{
  "activation": "swiglu",
  "rope_fraction": 1.0,
  "qk_norm": true,
  "init_std_o": 0.0,
  "init_std_down": 0.0,
  "optimizer": "adamw",
  "lr": 0.00108,
  "schedule": "wsd",
  "decay_fraction": 0.808,
  "doc_mask": true,
  "dataset": "wikipedia_en"
}
Each number is 500 + 25 x the weight over the matrix's rms, rounded and kept within 0 to 999. Layers, rows and columns count from 0. Numbers have three digits each.

# gate: layer 2 MLP gate, 1728x512, rms 0.0528, rows 1401-1407, columns 128-255
# up: layer 2 MLP up, 1728x512, rms 0.0512, rows 1401-1407, columns 128-255
# down: layer 2 MLP down (transposed), 1728x512, rms 0.0518, rows 1401-1407, columns 128-255
gate1401:464488482515525499489525484486522470500501536507507532490514525496506484494448488499499530502494517508518492448487519503469507474499476480511470524508482467521528528498488534500489503517499499523495495489461465441510482484469507488493505499509512484514472502480452533476503491523531533507472513446495537554526492477508456440472509486482525498559507500474512506464519487495516447531510
up1401:532501509481500512501488515474505535487525502480468461503493533469466472518492514480507513474443503500490544517504550504477510500532492511512511479503521535520506503527473536494575530525502514428435488519509501493522489523536519498501487438472502536514552498505524527494510505474501438509488491532488538486515468474516531512551473534483528546494475481475530509480484500461458483454479
down1401:510475553446503490532507503522533474480493501491548483474498522468519500501492498495495463516506477499517474475443490505505504525493467507468468546499481408479531514489499521465493527459538512520503496502520516530460434488471479491496520518512457477491493512555461477508502493553527480499550494500473504519485488508492502502519492494507453520518526516496488468497458495531544494513493
gate1402:498492486479522512491528472533515512429492507492518503509494536481515522530485482510477532516574495557537483490516510460496491503497495489513519514464531443532487526517493487518497498538497498432481551484506516497493501503507488502459494512508520508473487477504473514500514470500471491540531474502452500457515500500487514535530516506444521517483546484473494476491506471478525463503514
up1402:522506480490530516478465529506506483497475545507503506493453480492463517510491521458479527565493511538477511535518523492505550546527509493511507498513554487508521534524450531524524520506492495509523499473501448530513489498473518533507500524494484483492511461540504478511519499516503466542469471482533509558533451496475504530542498493537486483508494512462505496516494484494438552504490
down1402:509529476482516527481510498457481560442507453498458466507476541505521488513524458520464501512525465530458507479499459473493484539499498534496556492512439481511450465493527464480500506488519460509546499472494542502482475540517480533529480475508511488537475519489546515495522483486506469512524522512481520495503510530471502499481517529517534466508487510527492521506499506467526507524494
gate1403:531548534523515509504505471501527498527505483504516545518498503522477441523446528511466504518478481476510540487526510521450505482474557466506501527466500507551529469521517517508485482484503471531527473514518479525494549509485561443512504501510485493495503455517461455516478516486498514480483532529524501531484472544514516535526491479508478522456525480508542477488519511561504517507517
up1403:512541451494435536517514454490516489481486470477484491519494522527503500513499476509453484480472463421475532502545495529528508505508511527493568513492504505503475473461474523516482490510522473480543501485492495508460484542480466476507528502473465518500501534486517499510489477592428483466479483490486529505524535532505534501479504468470534468487536507538497470547481491516495546515540
down1403:515505563507490502539502425495482477564520506562529472456519471467506497514497537464509483523484518462478453487544515546523490506465477518513488517525501461491512493481501495525512488526482464511476511438539484515520524549486499468480472495478461443487477481503474501492517520502532475494474488465516486543507553536448516496538512551489493475506484514532505510524504521499502476496496
gate1404:500501498479472511491482464503516508554477504497473522533527495452476462448478506482462509513471472528494483458500528520462496498488497495503542522513513487494455534456514475510547545485486443459501524484473496507494503496484502514519504473516519500520513503538440473521477503540545466507491516503475495492533494526504537512504484538519519508496553475524471508496477501492526517505456
up1404:465476505462503532491512520507474527507515473491515442478495496445488500450486497490511496510471466562462517493490470496484517523505493519527513450544509520515474505497481486508492466508528486502500493530481515555493508487482502518514536500483482501533495487491531511494545478468501535500509502529510493483491508511470493518492497495491477502512513520508517519556513484501522506490516
down1404:536522517486496491553533509488473472510478478475515531510505485478497503469510441496465499504537519504518510481502493515473455502500496530478491502500510480541494489527506498540510525561495527540507514508507527478509492479475489508516474497506521517500489506501479476461521449545493515475463485515506471491511530456501485498508523453502459498509502515508536536517495531513510466460469
gate1405:460475531452486478496495526528524477532501488468507537492526438509487506482534498512503503468493513522471462504510485479443505468510488514534500463505517533487533504522536531505463485539505541476458499497536485512461528487497511500529503527512514503522480485536496499519478516487474486537535475534485481541522476536526502511523496518500487481507513486507462513505503511523447507552508
up1405:463503532507534518504512496450502481476530450525528495481487507492525488543494530477500564488496511452541486508492520481517473495493517501488477520504493481478498548500513512521541502490516527516462501493497529459554545502498491507461516559501498445519468492472536512548508470530489505461493475445499513514480521490489478494509471485548476527508477470526515468491488537463488495514470
down1405:521486513445487497520433507494496577512487465466519528505509514497478471458516502496509508479475471518513467490472529537504523502526479518508493514492535506546486465467505521473518500485517512500511498506534489459501480487503445535490449468463489500491513536525494476452522544536486509518518520565520504496522469531523492495472484538467502501508540513469502480445452503499488539521501
gate1406:489494500451532507485502471553504463533489487461534510535494460496485489470524449520510466540490525504475500505550520519549494507517525460520501473489509488509516510506525508529492458516500493457524490470489527482471520466514534471562449482513530464460534464503488471503497458508494484481502517500489505542497521526500468493528490513544472476453517505446462536497511467468489496513489
up1406:485505553513487547495505525453503504503474495499497473445474490520481476466526492508490535543415493486530494505477462511498481538519525488528552529513478554513586486499482527500482529484487499466504483490534519528515489533490517527494537529540489521558538468565497498513509528510471429516481532543503495462511530494486509475506480528438525466538511548494452457507493506535512480501495
down1406:468480526533507482516467524520507494458503481526469478537507496510477515506507456458498509462489479499473500428447526493492503488499475510556497488510475493480496473486475457463426534444518528524503523508507518492499478499493504514461534514497506521484512465548505520475488503496523497541494489541465464497486509505528504553491516538489523505490477497449499485521512537544517511524449
gate1407:507471516530482540477516552504507494458494518518505503530512498512470486538489503501487513521532508502525483482523464522490470482478454514486519464520534518525481524520516487503504546493507499448526498517490508497516478469505519530507495560516565491491493475505463484517492488495483481511508497528502520533541460493520520465489469534491529488439460498470481516542527485529488478532516
up1407:491537492509508471492501476516494518488511482447512545492531477532490502497487528484513446503495505546497471476503523478474483500463502514516453546523498507522492485514514469518498483484516491504450489488500466495504501502454514514481508512491506507482490499490522529495472513484527512505489458507460560460534478523513525548474540518505480525481505525495453527510476529491503473480529
down1407:485524508516515466470490523462518509505504516526516461519470526488502494530506485495513458492485506492466484488505513522467482468466483533475449496520494497457476493429497491518477463524468453507531507517529531549488489512501481490497503579476558464536523518516513555512502447495489530483479548502473502522518494501500528469495486491500526537468507510494487529514526476493465479501482